python train.py --num_hidden_layers=16 --hidden_size=64 --num_attention_heads=1 --num_key_value_heads=1 --head_dim=64 --intermediate_size=256 --vocab_size=512 --hidden_act="swiglu" --norm="rmsnorm" --norm_place="pre" --norm_eps=1e-05 --positions="rope" --rope_theta=500000.0 --rope_fraction=1.0 --qk_norm=true --attn_scale=0.125 --bias="none" --tie_word_embeddings=false --parallel_block=false --init="uniform" --init_std_qkv=0.0541 --init_std_o=0.0 --init_std_up=0.0541 --init_std_down=0.0 --optimizer="adamw" --learning_rate=0.00497 --beta1=0.9 --beta2=0.98 --weight_decay=0.042 --lr_head=0.0052 --warmup_steps=259 --schedule="wsd" --decay_fraction=0.558 --decay_shape="cos" --final_lr_fraction=0.1 --batch_tokens=[8192, 16384, 32768, 65536] --max_seq_len=1024 --doc_mask=true --train_tokens=147200000 --max_steps=6122 --dataset="wikipedia_en"
Each number is 128 + 24 x the weight over its row's rms, rounded and kept within 0 to 255. Layers, rows and columns count from 0. Numbers have three digits each. The size before them is the row's rms in percent of the matrix's.

# down: layer 12 MLP down (transposed), 256x64, rms 0.191, rows 190-255, columns 0-63
# gate: layer 12 MLP gate, 256x64, rms 0.198, rows 191-255, columns 0-63
# up: layer 12 MLP up, 256x64, rms 0.193, rows 191-255, columns 0-63
down190 096:110149152157139108155089138110174147142167119147154117156144095125085139079115136129159134114150140101116115125121151145131119102085156105110118114165115193140134140134123115140189110109138127
gate191 109:130136102156164126158153104137103119127139093158136118161097140148154144083103133136101095123082197143160155099130121170123157114104108120120126122130132160143084128089129131118094111130140104
up191 113:106131171141094152132118110127170145132120083143157131117115122147096143120139069087142121143113119152128087133169145110102128136134083095095176160139103162140152135129130111137146155120157099
down191 109:154104139143138176135133130135079109106127169105098091126137096123192127141073117107151117122104138122106116089104112139134144090140149123157122120121145150123157185122129111110156108138110164
gate192 093:141085140099129122146161106063146137115130113107144167129112154143147154126074084081130131130142152115145132114120098139160110121130152091114118154118145093139062145144135106145118122146127105
up192 100:147103113095150098125148115107155141095135106148144168130121108118126140126118157130187099188149155127166135116111140141140110142118133149134139065144115132130088130173141138139099154089122091
down192 095:098127138153106125141116099128141152129071113136158136146140129113187052122090138145105144140132112111158081103122136139099127126103169100105147133157126108150139158154123112154143140164133133
gate193 103:140109082153145113146142071115124150133149106152124115149121100085103132130121045145140151163118115083089116123123094102103122092144126144112115147142147105127092134124148134147109160132142145
up193 101:152142142118146142157109168079118138138083117099163156115099129168140169148118138128107106126148113117127155121124118131124099127177094153143090139108104094124081160134079150107144143103133148
down193 105:097105127174158179147101083119153174160165101133151135140130120122093073132139105149133142127117109111125135146126092146094110121090115141150154153132166129094139095135134149122124138136127172
gate194 109:133099110125149122118150145154156127136158086115113184129086130155117129088133142154135137096122127162153142161105120139113148143113085148146097142149102103144127110140081144144077142143111072
up194 103:101162143109130118155122151149098145151119144156140151154115143108087134139142130087141097130173153123116131116185132125128133091157136163148149129123120187069132095096117154137089114144137136
down194 103:100141103109155118108153135152138116188125097137137146146127116146105142131088161170105085152083116117164159130158109121100142105165094127158112111105174155133120123142122139123147150105127089
gate195 101:135105086123133133100112101122104175104135167118120132148113131116123185126181091150110135095096139140185124120106144117096162130148128161165112120158120140173137155145141153135133102130155117
up195 101:130117083108143136172099139106118118134105135104127181178138131105164148121105123114181107119117091157156184122152106113133130121126131104134103172104164120129145139100147103113147162109141118
down195 104:111097122099112127131111118134130124151197165111120115125162115145089078100108116121084097138137114148177115105158112117126096110138114150131120131111138097110147117128167145186143126104136093
gate196 094:104136160133149137106145115122132115089126123096153119134103122096126161082110149105165151173131106145164135117162135111153103132150058144158132143108128154100123099150142116132140145095155076
up196 089:119133108166157122110080154106119158128108149129132175164148129104134127130110120159152145134117155140151102117165126122112098158096093179146142139117121126141142115193095141107143110154163164
down196 088:095164102133146146133105117114167128132137107141150141128162118119108129125116127122043091106166130116164127127171153101190117157118103128105138166125128136127131119163133125126137087139118163
gate197 096:135078134151139125182124116084136158150148169140163116145108116137141132106129133102115114114130139098118132127134154152135160152176148116128116174170134079117135135137136067131123127077114104
up197 100:070105138082118135118155078124157135105141120099160134088105118120103085118133134149138148125164131157149125158104126105117142133079140137117095124137149124146152136148089114122133111124058125
down197 103:131186145145129141139144098106159106125148152109120120149139086084126176160163139106117135147103130109108097129134093141125170151123130084144149156118111139100123083149138086162103125130121162
gate198 090:126112152112180085110132160166090125124155121137136088134141116158119134117139145121129126093117127120111147133118150114096155095146084139101157137147079162134117121103104181126103180153140151
up198 094:133115115121151150161113113117115145121157148152163126151153147123112115106125083092125138118122096120101183118122143159137155130112114082144144126162125116101087192198110123136143121127103139
down198 094:169137172104138104087146144138111120132155100094126090122078174148130116111119174100120121123106114128137157138099136100106120116146109145116186137110119138108129096082156159100148148126141115
gate199 099:165118125121130132091096108150167147152113148149136156128131124151169137071124116123097127150144177189141113062143111121138114140144104141114113121181136119127115171118125122139137117097126111
up199 097:133159103082160118151125113118112108170106088118121143108110127095138124133138060150140114105100157155108177168140095110081114115111141125128156111174127129106147141139104111143108128144111106
down199 099:138091169125128151145080153145108080109135120116127149150118090119134159142111160131152137147172132097153124091128183160124141163112119121122110147084109107110136098124096129121116111154179124
gate200 100:115099150107161153136146114091176118128141152141151163135177097147137137126159120106110156106128141115104160111099071154117170137107115126138111142093130160083137169164125127110110141119102121
up200 095:111148117106166153144097122091161178121145102143144142137128166119152117122118180111113154133150101114161123093097141114139176132117101149104147106102169116121147133106111117103107149184120154
down200 097:123157149166117137127167155124143148090059126130112122153102146147110099096149112106169112112139128138132113150135113153125085129152154128125119095125125095176164108124179143107143155112095140
gate201 102:111100160117126127150126091149108144120179172145203112149111096139135149129135165109103129177133125120138086107155128139125113139104115135092143156144123128093114145148089155118096121135162123
up201 104:141104092110114131132151148126126166164139092097155107129128121113173127127154124128123188179139113174135103158128140170160127117073140142116115134143156138150168136167143125115103125157143138
down201 097:138150113114148145136167142150107135160099165091142134146162095077114134133111149106100159117135153188089129125088111116131147134164100149138178070106132117119111121137134138126146143149130141
gate202 105:128075123119112126120173138109126109132156109130076154116144150113164132080149152105127171094134111158135141103157173155106114160121136113112111097167138146107113126164160174119128134124138107
up202 097:141136141141089129120131123118080136123133158099124160104147140189137120127094073083102120129117195109113121159116119141125118135166114148119115121126147146148122137104083173113120105091114140
down202 097:108111104169118164132130080113169117127130160165120157135096116102120108106132165109128135139112163120094151096136145116072125159132148174175119091112110135105137153134125141132114110170108146
gate203 101:132097099107144146103118120104107153117168116165157176162111121131162163137164084128110138100124136153145166135107127061174112119121162120120113098151124144103125137102132093112130141152121140
up203 108:133104140143081093143099103140103113113125119128106131137112159135165117143168139123101103141124143125074141132116114156079094136106122138102141118167206150151136143109151115123109155134157163
down203 109:114112141165136116110181156117146104119104155131163103065101126108096159108131091159161154114155136169153097091156145129125110128118125125151152104097117144146143133137134167105127140090111140
gate204 093:129078158149110137122149137139147104101130121152119122149116075138136130083159128099199156166155085174108132138153093098130145115156127115087132125151113148124151134118121144137109150127132103
up204 095:172123082174126105155109104125155116135130134152083126133156087143106133135142112162125092141096136162131156104132136094162150083144149186101145123127099148176121138136113131121135128111104126
down204 094:126105109125134124122073157141092117126109138146107132118165107100104142106115151110126076087115136150106175108132112112130177158143088122091175106104097175149124128105109122119141145128106142
gate205 110:124113113106121128132103084110112154100125151116103119194094130151105154105128110103148100149070135151141112115104107092101141113131117094129113130142104161107137131100137131156138169082128082
up205 114:133092082109118110128108127144109138126138145133080178099166138153129113136118131118134142087109131146175146094168109139113131068154122150167156094146139145157090096137106133158136126125129142
down205 109:178164129171116132134134104128113128152092133152128128133139080126129103132157118095091100076121111117120100141155148154193112119114101144113147133124162125147105106149156118112102107169144158
gate206 107:105147150106150115097122144119120128162141153151139122095162102087114136093125105090118131084176139115143121164109119139144151083139105071113108138114101115116091157139177126127142154120157113
up206 105:077126160115098149128097154138132132124149135164156139134095126137166112096177148155155098150151082151146133111111109135174149104104143136139088130065100113129098140109128120131131115141106116
down206 107:132126106114115177150161162126139129128120117124116112139102104082093129141108163094125136127157141118091140145152175136143166111134154146183143116146128116092120142096195127172134146148117130
gate207 109:114083114099125119135149106150120144155117189121119138142092124124129159078179119118140157126116121129153142155138137154152148150108156102145162127139127114167140174132147105143096083104170122
up207 103:113117119133109139117133144123112161126119119104124134092142087164146157131097117176153077152072119133121119144123133137129108193122094116175121142168117120158154113129164101118132140137139176
down207 105:118162087132130129143146129134152132158171076136105136106130151134080122135121148107134156157152101099077137100135128141115144112124110185091103113116147127083091127087120127149144165117107132
gate208 098:125120140114135102048119125152125091133151172164129141142129144143149126096107138123143128149135141121089107148162084138186125121111121092123137139141123122135118116160137109075111159121181123
up208 096:093148090096150098153102166125125128109120120126153143140150131096109142133123141098121128089125120163103153120079120112153111129169159115144173159146110096112140131125150117139087120062145103
down208 097:124100125146095097123188137131103113138116125185157137117124178132126075121116153107159145165116104129090133141130079121138126119081121100101112129118101101112127182129109119129140141156127126
gate209 097:114121092087142093127116116135119147082130160119134140137113148129124142079130142127151100121175168113085135105122116101133154079158143103110082131127132094146093146120146137164147140135089090
up209 101:100110157107138102154124124126116153156110113071124140110090162150128112127116113122135097070126117094134109119103149132134135085118110134106113161169125093112088138143155116118155103070117098
down209 101:109135112140124145122157174121157109154126147123115123111138116131090174118118148142137124175144118094078136154138162097167112125094099108123148087120106166180144113125120124107143128189132136
gate210 096:157125127115138145126146100125161179113140159143147143111121140163081161085111062100141141121144073154124149116135114131125162144139145109133105145143137138109100149182143117137124099130171127
up210 107:128094126159147110087080144155118115148125112142156099133163106136127171142136154164137149150073174162101100111096165091123126129114106099103124159148123135151129127134137148131099163124097129
down210 106:112121113077109099109162115129112128150187165125134165099135129151145117116136127064150134159140092128145078128123126105103135113135133105118113156115103144168117121146119166138102125159166097
gate211 105:163098126080105089108136133138123111114166111104108101143173125137112176136141115136100156104127166176144147119089120116125163159133109101136150121131147143131175146116108120110111181118147105
up211 109:120167105112153124114153123095148128160132080122138086119116140157118100155090158106088118139174114122130129169112172111112132130126097097157143142140133163165116119176109133089157126133120156
down211 107:140117170153105151074126155136137168096123095146077160167138109140133158119131137137116140159147166109137162159133136133090118144132162154141117090141109121118101109127123110179169103136127114
gate212 105:142132137133100132113101180133136100158159116112103112147123147129116161071095090120111114125124176164133161141089100161103143147112143114126129078102142139094126170157138132102137139123149099
up212 098:112126152127129152121102086129153093122131129119146163136074101116099120098134151156143094101156124173098152117135147064097163136112116099154135125155152162114135107101156135117142126131085124
down212 100:153072136084128155144160128119098137125119185124095102111143108096177170119156131136119094115167140127148132107105171115145100125149132145109147114148155099102160139104166152133129136136124111
gate213 096:115102114154187136108116083104094100148163133120127147107097156175146133078145135134129130122112156112128094108136096163135170132134119125137084151141114109087096119121122110101100135103096136
up213 095:135157139139164120090082120088155159151155114148109156101129136163137109125140146146134101139121128129092101134108133158115163098139164128105151147137161134117174120131093069100150111108091135
down213 096:110148167099095085135093146137119136136105164111092142130139113105122156165147140151148104136094148074116138144136171157116158129160151124123136086155143164102126101116172148136138101129102113
gate214 100:092142091113153135105131149143158151082170145102099143166127116160129154139164092093181134125105136126141124131143142120135099140136141085115112117133122129087125163162139145126100140093151175
up214 109:112141115080127146153212135121115157159110141100183093128163147154120124145147109118133119121162146108154131150145133130156139122124108120176120082114128124093108107135144106107123105163111124
down214 105:110144140131148103113108177104114139150117149116129081105137096154091098145087115125141105134108153139132165122133110134103112111126124101113079103157180134120080133080151116172149117112146128
gate215 104:118125125095145130152135110103121136151144172120117138168130127139118171097187142137111157126138110093169128116112093145137079075086134123172103110137139154156123153123117112108124135085154146
up215 114:091152140124148125101148163093178148142138138125160146160103103115132146132119142138125147123136172152073101169141144168126145127107102097134178155136127154121158099149119128105100159141091133
down215 109:123161160120142099101088126175092177149142116138145148123111139164134116122162118107149157100146116159153141098113139143108084104125134125139122143132167162121069130154146179116157116125121130
gate216 099:131169159101141108090108163105113131188147109161139104108095131117115172127141113126140096110135147137123120117113121162152137111143151116129109084130100078117139153157123171124087166156146129
up216 101:163116145102110105127112101144110071149138141098132138110131118136148126145123141061091150158124108153134090116099104125149139142096127090111124176072154118129120116128124163124175111121107117
down216 103:109122176142077142129097113164127102123167096112153105173137140139142161136155123109129160132110138128150134116138157139072143130135164118126132145087158122132119122174122202148123121118124132
gate217 101:128098130108160137118135155096172137107173122127123121101086178180135138133142143083123117108138144118142126141118144089132079093137149153114114168121137141132126183127119128089162147136159125
up217 097:138089119153099152119118151074151132105143203132164115110088096098101126140152123126121097147146119160167122159134100122097135096161148129120137133115126111165115157141139131160147127160145124
down217 097:104197111121134101141147108137136140153124111110096133099105128183136127149128132136141127142082130146153140132119087141097129148111117077151125155149115112070165121111138120133166083126096118
gate218 100:152119112157132136105169155134138103086135097131138126099118138126132164095139104138135139088140127112168103082094125142146148129112098124160108128097099157065115118157120147120115192152130127
up218 092:140093133165117139188131146100110072138123128155118131139106117181126132096132137144111170104136145140113154121162140139134082137143105132105145129142176106177102130139156112110119101101157101
down218 093:095132138104175116098137108082097123144156164148155173129109138137107145087070141098118088179156126124124093140139136159140100114107131136107150121143110121146119136130146111127144092118096152
gate219 105:113136161124135138124196116128118182109158096090134171162127086157129153107130111124134076087133130160142132154138150126145165138160113128106110141142127100136126161146145123110083103138120125
up219 108:126114146143124104088155149142129110122112172109134145163129101120112101122095145127109124152106171142094096111127140148114126136098095101139151135150052119154163102174116112083132149124147107
down219 104:167141146122108157129090136117133099122176124098128129124181155090133149141173113108179143166122142155137168182104128114148095117089100149140149135168101138130127117132124121122154151144129135
gate220 094:098162085108140111157127097087146160155129137113138136118100168128106125093175132112156170172094169134127143138115092114132112098110117102138118130126110095121129168137132131125114160130110075
up220 097:135139156087100111146129146112130153157096129109128151117127155142121119151164122124136170161095151091124116136147115165099124112155079127164105130126145176173145143149115136147146102143063126
down220 102:149131099181093120156092147145144143142125114093103116156169116136175110180107119162090096110172130125128156137117133141113142151138122096145171141083131136120152114112142138104101134129105151
gate221 107:112143145113133109104105098107135157136135172126150122109130105123122161094081141128134117142156131098145096156098117110127154096152116072176100118116101156153105173147107131155121149113094090
up221 101:079147138150110117111118129127124080093121127160180122124137145106130188132114157096126106076141148096095121114135134128110124160104125167131118147132115146152164101124111130166142161171139105
down221 105:121107118170096151086141174124166118188147125118125093118118158167106104127142076166142137129121109114173147108145142124095115114099116163092137112162131138108140096140127133111121122096143118
gate222 096:162104162084113120123113102113104127107125129134127128141161089111119187099136131148108122133124145137151140185150080146069137130126150133145124129121151120161118168138120131187126140103166118
up222 100:158176146137130163139111093136101106117128122119124143099144149093108108166136143182104124136099122141163138138107134082170147130116139105164090102109099127171147095136132077120124136136148148
down222 097:165101141125122101128133154108122185132167081133096105095151128157115189150118120126135126093138117119114108112109140127124133133126149169138126069110073153131125111143134107142100136127080127
gate223 094:139126139095095164137140165069088146139146119147111131149156141098143137145160117118143121158156093152135128070113128122114085101129155143122137154110142101108135142125149145124114172168166095
up223 098:128120117148124170164130122132126150133160156142115172152151143112157139126158129129182106113139132125138141108118115087158103081123168152124161108124146148082115164097145085091134137157163114
down223 092:118103150122155118126149133099144097126063123095156123131162151133140100124088176093116122172116125152119114123132149092128093138092069110108108102134113113155124143112087091113143141133118117
gate224 091:110140134138134132119153141127125127140138165127136094123135112078189125110146090135106171160137137129157166123141127153108133092124129077133152158146166113105132142114191171123103163116151119
up224 093:158132155112108140113127130145149142134101177104122092153152128093129094132096082119127117121126110082130107132117108096111149069068172137134105147143118140141144115114143158156134147138146085
down224 094:121157140117094120161083168178161141096163124159125141132127142146158127122145145144113153093137155132106101101126129126166116149158109131125137126119126115090128137154131089099176064099122135
gate225 090:119091125106182154151100094116128122124161152102116160126145127150104132074154142133110131150112153092126087140117101123129102110132144116130084166101119098154112106074105135162132150134094135
up225 096:109134145134129102129124153121134075104108164111124158159119101147129120080130118122108149103068158129101095126130127136149159138138142133109147088081152107127055133148121095129128121128169124
down225 096:132092138156112137113105121182130141150084137149124152134135154165104079122151122188116106130142094110106108074103120141135127138165112164129119117119147131149116149161131106127143090132131179
gate226 099:158145115119145113158158161157156128168117112145095152177128117118157177124130096144149096138151169128100087120077139123091134116117132120083110128157142160149100151112119156099140121126130115
up226 100:089121093140154126136131157109094150132123154119122121160129128128162143151128123111126112084061075117091104139158121147155111138176154166120134129111135122155153122108144152147137160154091160
down226 098:141121103088134152131125151108118080163165084157149099106145135159155173079130136122086110157105156136143109139116111154107129119103112174124138146148120133113135098143113158127140121187126126
gate227 093:150098107117113089136096104127116113088140122149118123106168155177111139097095137118125126150121175097132123156096139160181126146146112102081106136183152099114118144119155118144109123143139135
up227 093:105092074151118107132132128168114137152117147130149074150113129140142138124100130160132138184123157123177114115134122132141112141107125158139118148126143139174095143169099114125177161095146098
down227 093:116158150106104076066113129074108107097119147105141150118129135117093107100138132120122142127161121128130121148148171129126156145127109078118137109155131091098093113104122126137093150145086154
gate228 092:149177149087166132133125131135118117202124143080129131166113122111109146140151112152148159154136111154121093126131119142126137155157093178138135149118148085102107140115099141143090126124127097
up228 100:136138138140130103104145176083163087138130146128126163095144133129142096119140133137174124122121136135124124139120170132140161155058126143114089131128098120134134136188139121096102146130094084
down228 098:105119094151159128136139118098168175101088112133151144138158140116103145091147136113094113104136163143112125147101114104133132136129131118119178150073130103174176140121126124142151156126174118
gate229 102:136148138125185121158135106121141115135171088134129151192136178135125181112147144117104123111090131128142138142091135126189159136140126133130105118129123148149151161129075145123109111154130139
up229 100:175084134123120146104129143088162148116109108130136141161117104104107123109095110136119100100126180114116070139156140149105113153115125134181113134119151133108142098147167106137128147079145100
down229 104:168117173138145119155104105144131115063153126112118112132106133120137129164140122090143129117130129170119129173082151134169079167122166149133117165120104117133152126088122112139129168114127139
gate230 106:133139110094128102117134144075119184131131138160126105152090130114168173129170139157072102144176134139137156127084101111140107131112134099127118139137117128116152178130145155132103136115135111
up230 105:095138179117147160110092099091109149110131103118148107107114171159119124139102204136122182144126114117128113124128123115098169136139096147141127106127087102126120134111101107138091150144119131
down230 107:156139123108172106116153124184151130116064105170112110127138110164142174133088136141144103147114120124156109134159121136144151155098145167138144155129138145115116134134109155178118149133150094
gate231 101:121112115104130145121140124111097119114120141129129124130127093111174149087166141129145142129126134110170143132134113095088091151097081126114131099171136174127126112120147114099087159155200123
up231 101:128154137126108123082119151133112095074116123141164095134136135122113153140183166137113140126134146132140117130120115131080107096183136104094098135083100137114104154147109107158137151094127093
down231 100:114133105156127120122139130086097118171159130167104134148099098136154128139098156134147112169149163112127136124128118101119174109121147157162120122105144120116168112133126180099084107165137176
gate232 101:118148141128108106158110103125134156150165106171115063123111144082121164135141139108152172169136117140152146102134130119146110143124102098138076171131120121132158117120097140092099136104097118
up232 107:142174131079134168119122131107102147144121132131147144127158105087159116139153155141130163145132138131123114154076134130140122103167109133109165134068164150120080137115147113119127138154091087
down232 110:194159180139145118187155109143124127130172136150095129113151122124128139089134127125072158149114110114096147123134145137139113141112135122131088121136102162135123125104110168099126127086107107
gate233 104:130102141089124126084112151148128148141163110121075130129139161092099148084135108091100152139116101179154118130143167134122111141131142162110123114167146122079101140145163143130136128151165116
up233 102:145131148110106097115131091129121112133151159150157127148128170176108143125142111108145105121120118108112173142093154094120138125126166145129109093125169160129087121156153094091152152187110131
down233 102:116141160135147115140111135114111147125095182081154144141123151147097130138133077117126111112117124144138148088103108110065104138174133176163119123127137106107132111114087083142113115155118113
gate234 103:173092104100146145128172146130127120086129144157121107149114130142080126096142091109098115125117127126146137113086135106148118151127132078145100178163119146128099166125150139125115127130185106
up234 106:137159110114115100165133095104116134136132175158116110129128108132100092177163094120157118122121121141114176198128123121106125117156172108098109137126125152150119167161086112117137111131123127
down234 108:132117085132157158138104120095142114154067068138147145134168113151132193143105143108118104107115154148158144133110101112153130144148105104136134144138165109121125140133083118115149120105096142
gate235 101:066094165121119137121094094122129176084181114112111130123116122137109119119127155106102121126106145113134126143137105063086152124122121100149090168140152147122106154103137113144126102138144132
up235 101:124141148116159125103113131112136156110128115177090179148082106094126115111130134140129171114157105129176076164109116116138110146112146170171166127132157112146086108132124134135102133127140113
down235 100:086121088118094080179158132127146132119132109109144114129133165097103125114102114135138121141108150141111150115114129166109083150126111075096103121104123152100154115155120104110110114110148185
gate236 093:106162122088165089123135105178118150112104157148124093142129144140122183119106119119107111153104136100123156103155132136120138138149149130104148144119116084137075196112103153120118147143133127
up236 101:122111108151122149122165095142132119109147163134135081147124159169086086130162170139124102137112112110185163095115126087131090118095141113115123102099139160101146156133131141102124127154123136
down236 103:149140146130111134135077142126156179142104149113152118132157103109112179104130074095135142159128131119059109115124112174138116134153104086125121145109128128102140093127147091131144134133123160
gate237 115:111102123082148097121105103160146149089140099074090152143153082105132185117117122134115137164114109125157120123152107096127120150180131128084135128147117131137112152136136138142116130107170109
up237 104:119149134124145131093146113160175132112136132104066097109162121084149124127156114172136137105150154109132126191146113088167139129098157103108112147118122092141138138130127166144097109141137128
down237 108:133101119194133155098140125088113146091087103156157088134151123131154157088134110096154138118077129110133155099158136122134095141146138148106178112136136089117120127106150119131127137127134096
gate238 105:106148117104132117119147119120153134114177135099093156115165119132119125112138086071143118101109156117128161119130119112169162078134113104114083101152128137106146138151136104105089116150117074
up238 115:177109094111147119148132152105107146081121126173168134116125160146113123115113118104124104124155110110131105109079129171147164135115126112122131136124158111096120130112137116151114085052141148
down238 109:113102145122119156168157120107113094124146164113173101139131163127116151129163100098128098108135107145117124086119120127154092135134079131131123199135138085152131110128119120094120082142106143
gate239 104:172132089153075151114143081147109146116127113107107152177141155110136152110160149139154141140129132152130138110091139071117101149140094102135130153116109140134112134164108148146139147079140155
up239 092:109183099089126159130137091150098125112126106163131124126168154145132124131132071110163127152114108123112155109168132078099147106115145146089149102153147126149103136115161121118130124141081113
down239 093:147170100173110151130149125158117138108140101114116164118129085109092162105121144168097145133115156119114142095098100095132143107113142120161109126139155113122131100159081144134104142065130119
gate240 102:138139099143159148126149124149096140169187104104117160183144127150107151146147084088132129140155113141100103099144104148097163135133145146172121099152139163136117148160137153105107135121140128
up240 110:107133112135115085118097153150117107124140108149170114104142117125101130108132174148135140178098126168119097103098153087115095125167164114147118151098082127177135138130152132133150147152132099
down240 102:136118133095137074103148146121171134121172144146172102135120134123120163104151135137141139144120072140158143158100135120108100137160120144109129152099103146096099122133093138119125183094162103
gate241 113:120068132136134147114152125130090129168167113133135179104095150180106134139131134098120148128143127111154073142087115134130145121161108122090127150141103120111116124104123157166097174138123128
up241 097:097080093132142126166128116149149133099157147136123122133110155157115129121127117128119103093111080123094121085146162120122149139142122146107139193113172144100092146127118168088156140157121113
down241 095:142147116123161104099130107075122115113090107097107150134149145115116107116181145082130106151117171165139142117134143128133111064158150109113121137129146105138163152110161100121089100121116139
gate242 092:158156143103124110129129123123097155140161150124108133141095109177115119137167123102159164145153123103134101137104138189093138145099167132138142117126147141118157107170143089134136190103132123
up242 096:164135134140125144103059129147139109132116111095130118117136129093120131093132138117181116139122105144132141118078131170106170102120102102099152131099141165113104124125060135107103123127118095
down242 092:116137125136137115100163119122165111101095102123148115159111118116139102128100139114169138131093138156136096112100137132131123142091097136145085144148142137124078086198146091144108105167123153
gate243 094:121097117095157126155109135119118134120141094134162144154128087099129152132121088124153132098118154146106120121104151149144137118114137114138123153152189141107136186194127102107077126093116120
up243 097:143078159137124137117125135119096115135102122117123174089127125148108147138123168094132093175153181106090099124089128162117128134147159123149144130131126152133112129100149137163157124142096074
down243 101:132118131104165141133129150137149111145160106128120117113108134093091091123130151140103143112155161118090173155136127147138182132113139084109138107119137091099121148159123146095147161080159173
gate244 094:134130117125153074087086119135122100144155147129124143107105172110121124128146162140097120139147103089160119129088124133129152115170103147124107180125102131154081109136135169149131178147114133
up244 099:109105123138133148117179102129121109068107081129136139128114105158109135140102151098107159111120100151146132149134105106117129110143139116206099149131129174125150114113147121122138144075116095
down244 097:149154085131123101166092113149126148146170142113146099117118078108121154102107115162114165140168152121107102122130134184152119137105103138098139145118144099097134127160124150102080114117115156
gate245 098:129120094129110091110137078099127125104129131131108110156115132099154171086180137123077146129084088137140129092129083101114167085154091130130109132119108134132132144124144147139108124118104152
up245 102:094097148107145144118103146127118102123100127106081105127075141111179118135137101156093129136117116119151136114146152141114179085084105135144133174156127137114117115118133137176155103163149129
down245 103:119104110183119169075113143142117114126099115100153132139126136146142136176116157134138155135128139110132099149187144110140113115066147149124133126136137158119115087157094154159119125147163103
gate246 099:146119097179135119125147084138080119123156121151124148127111113139184134100127131136143174152135086164141121158092087139175109155103143087103112123143118116155121142141140109125104155141096126
up246 097:076197175090140102124153136145116148135145132121115148132129116098125144154125134137136118151143126111135119121125107168124109148075147152098119108113140115173121119162094166157157116152114086
down246 099:089125159201135103135134151134149102165096119126120126113122106094150092138155119144116130124134116120173145108168098102127120120186137072109138137124101115163143145117140141091128149115144141
gate247 100:171102094106148135095119119138128097117197150102149072161147137081141133114127134119114070146130104118101139136120154141134157103137113106116155129158130111136109125135123121108124164161130085
up247 096:122130175104185124140125127144131143111121088079150117124135134125105102137164130094150135144110133097121131181086145147142152154149121110107138135142166135117112134085165126121105134144100065
down247 098:126144131124112138156126142113102136166136133112108145104138126118106100128138182153120097141108107201124102153088113098156148091144100102163127142126126140142119171112133133155097119159173169
gate248 105:111129143082140117110143145114116130144151144112163156151104101185130139126179110114100163126108124161133131153147111157168131154091091139120142134128137083162164157147153101133088153134150116
up248 101:080118151126128121134178133117103094124140114122157133124099105109150125099095148166136139119117082167107118164135149114088096147168130156175140142152121104138115129146157136174129145099121171
down248 101:136123154116151134077092136130160136159135120100158117091116136154095138159133080094149138138137097130072127121120118121110172122125103097143161136155097172111144096118102145121177140145117136
gate249 089:126112104134121125148139092101139114112117148088150118145117117125173212123133144119153169151127133139123169076145125149112140153132075134106154111100131126139137081108118125104113111155127094
up249 088:130100159111156151123135159159139185134129089142144106138138129098136141121094113155142121126115121114117124097157062117126117123173129119077122152145150137096119145151068140117162096139105119
down249 089:141168090112137131144143164109143116123135122106138158134133109090097083099166159134129161108105134058121115180142130165151131130120158118119127101127153122109139125127176116085143124168134127
gate250 074:154115130127141114088154128168127147118133134143127124127111146096053142124126115111134155125140145157142116105110115127138117146155122142083084173123117109071092141153070140110126127140115081
up250 089:151157149140078170127129164150184115101074105147132131112139130115122119158123139145120123094118142134114142111176157101152152125129133134140177110100132121130141151168110117142157085152100100
down250 090:096137124130080097125111122135114086142136151167125166097157089142150127136134145152100117103102133135123151138161145089113120117111116147170150116118149167138159083095173121153150115121150170
gate251 088:155113177115162119126122132107172184147147116132110136118126159115103157126146120121154117163132143115154167122102114119156144092162132139106112165179145077134154139097117168127122138161142116
up251 103:148083137167094147125130097131150116139111152087129117161123100080175150132114106126130093124101104176124114139146153101094118138156121112110166074131135151133113090120131108102120121169130130
down251 097:142123160122152122105105096140155164163145092152116145158155144109073164114105125154158136155126120159114095198151147145096148119156091121120139112141130134135156172137156131132140134139149120
gate252 109:141084143124138128119125149118078157127159093146141116173152146128143137093150145165185149105160151132147122110120109134119153163131105155151138099109117085150146159162137096095110153141135099
up252 104:150117133149068132111063126146123141096152146116146088133104093113098117122125135110150112143088136099153104097126130102087128112120142123121128113102138148128155168120118146174149131104084088
down252 103:127124132152168120101122124124167138121208117125120102114122126173144136114155115171125138144117149086134170121141150131165148183112112123119162076107117138115161157114108162121124119129114134
gate253 092:143133133127143131125171113112106137161139129136116117154115135113131152141140095069139131122139127143170139114108148108078165093142119113084097168156161088103117174161141124103137136092160100
up253 110:100165127095094178151169127120160121144109127152127167133136120159143110140172141086111150098114121143101154152107114121115147090141158145071107124100119123119141118160135134163143117083130108
down253 105:118174163171119143140141144097142125094124115178124109093156103149136153159114121170093119118090144126164111163137131111148079117145180127109148138122113131136118127133129116074134099099127143
gate254 114:129100069150116114123121108133113126154148153104176136128114131148148174129099127164090153134179156141147100109123137133138139101117110106139120109163139127064099140145139146079098134151145141
up254 106:128137174096127142133157104161122098092124139097120099171111132134124147119139123127133131144102142200140093105179169113158129122086127083115128128131080150118123098126099113147130124095129121
down254 106:135117115147134100191113129110102098144123150111149132138062088151155125123094130114135144113140117163117096120100122149111081134104100125173131142102117133181135111174102149112128127139140102
gate255 097:127113129102161143136120095111143141170132133110130139161079164164137141117128128134146142168118088126136164081140120117088160162125129090127141135102068153134147159164141138145088146107119143
up255 103:150126140142142124091156113136142103106149177177157118151089135098101108132086111124127127109088098135124135111146103132124107124109144112100132103116178130121117143100141179062096135107134123
down255 105:120125148158111084156170097147148132124121147121123089116112140120152176133123126135162088133076130109124118094135129165103119122157124134113118152104085068122140171107134100165118114099153133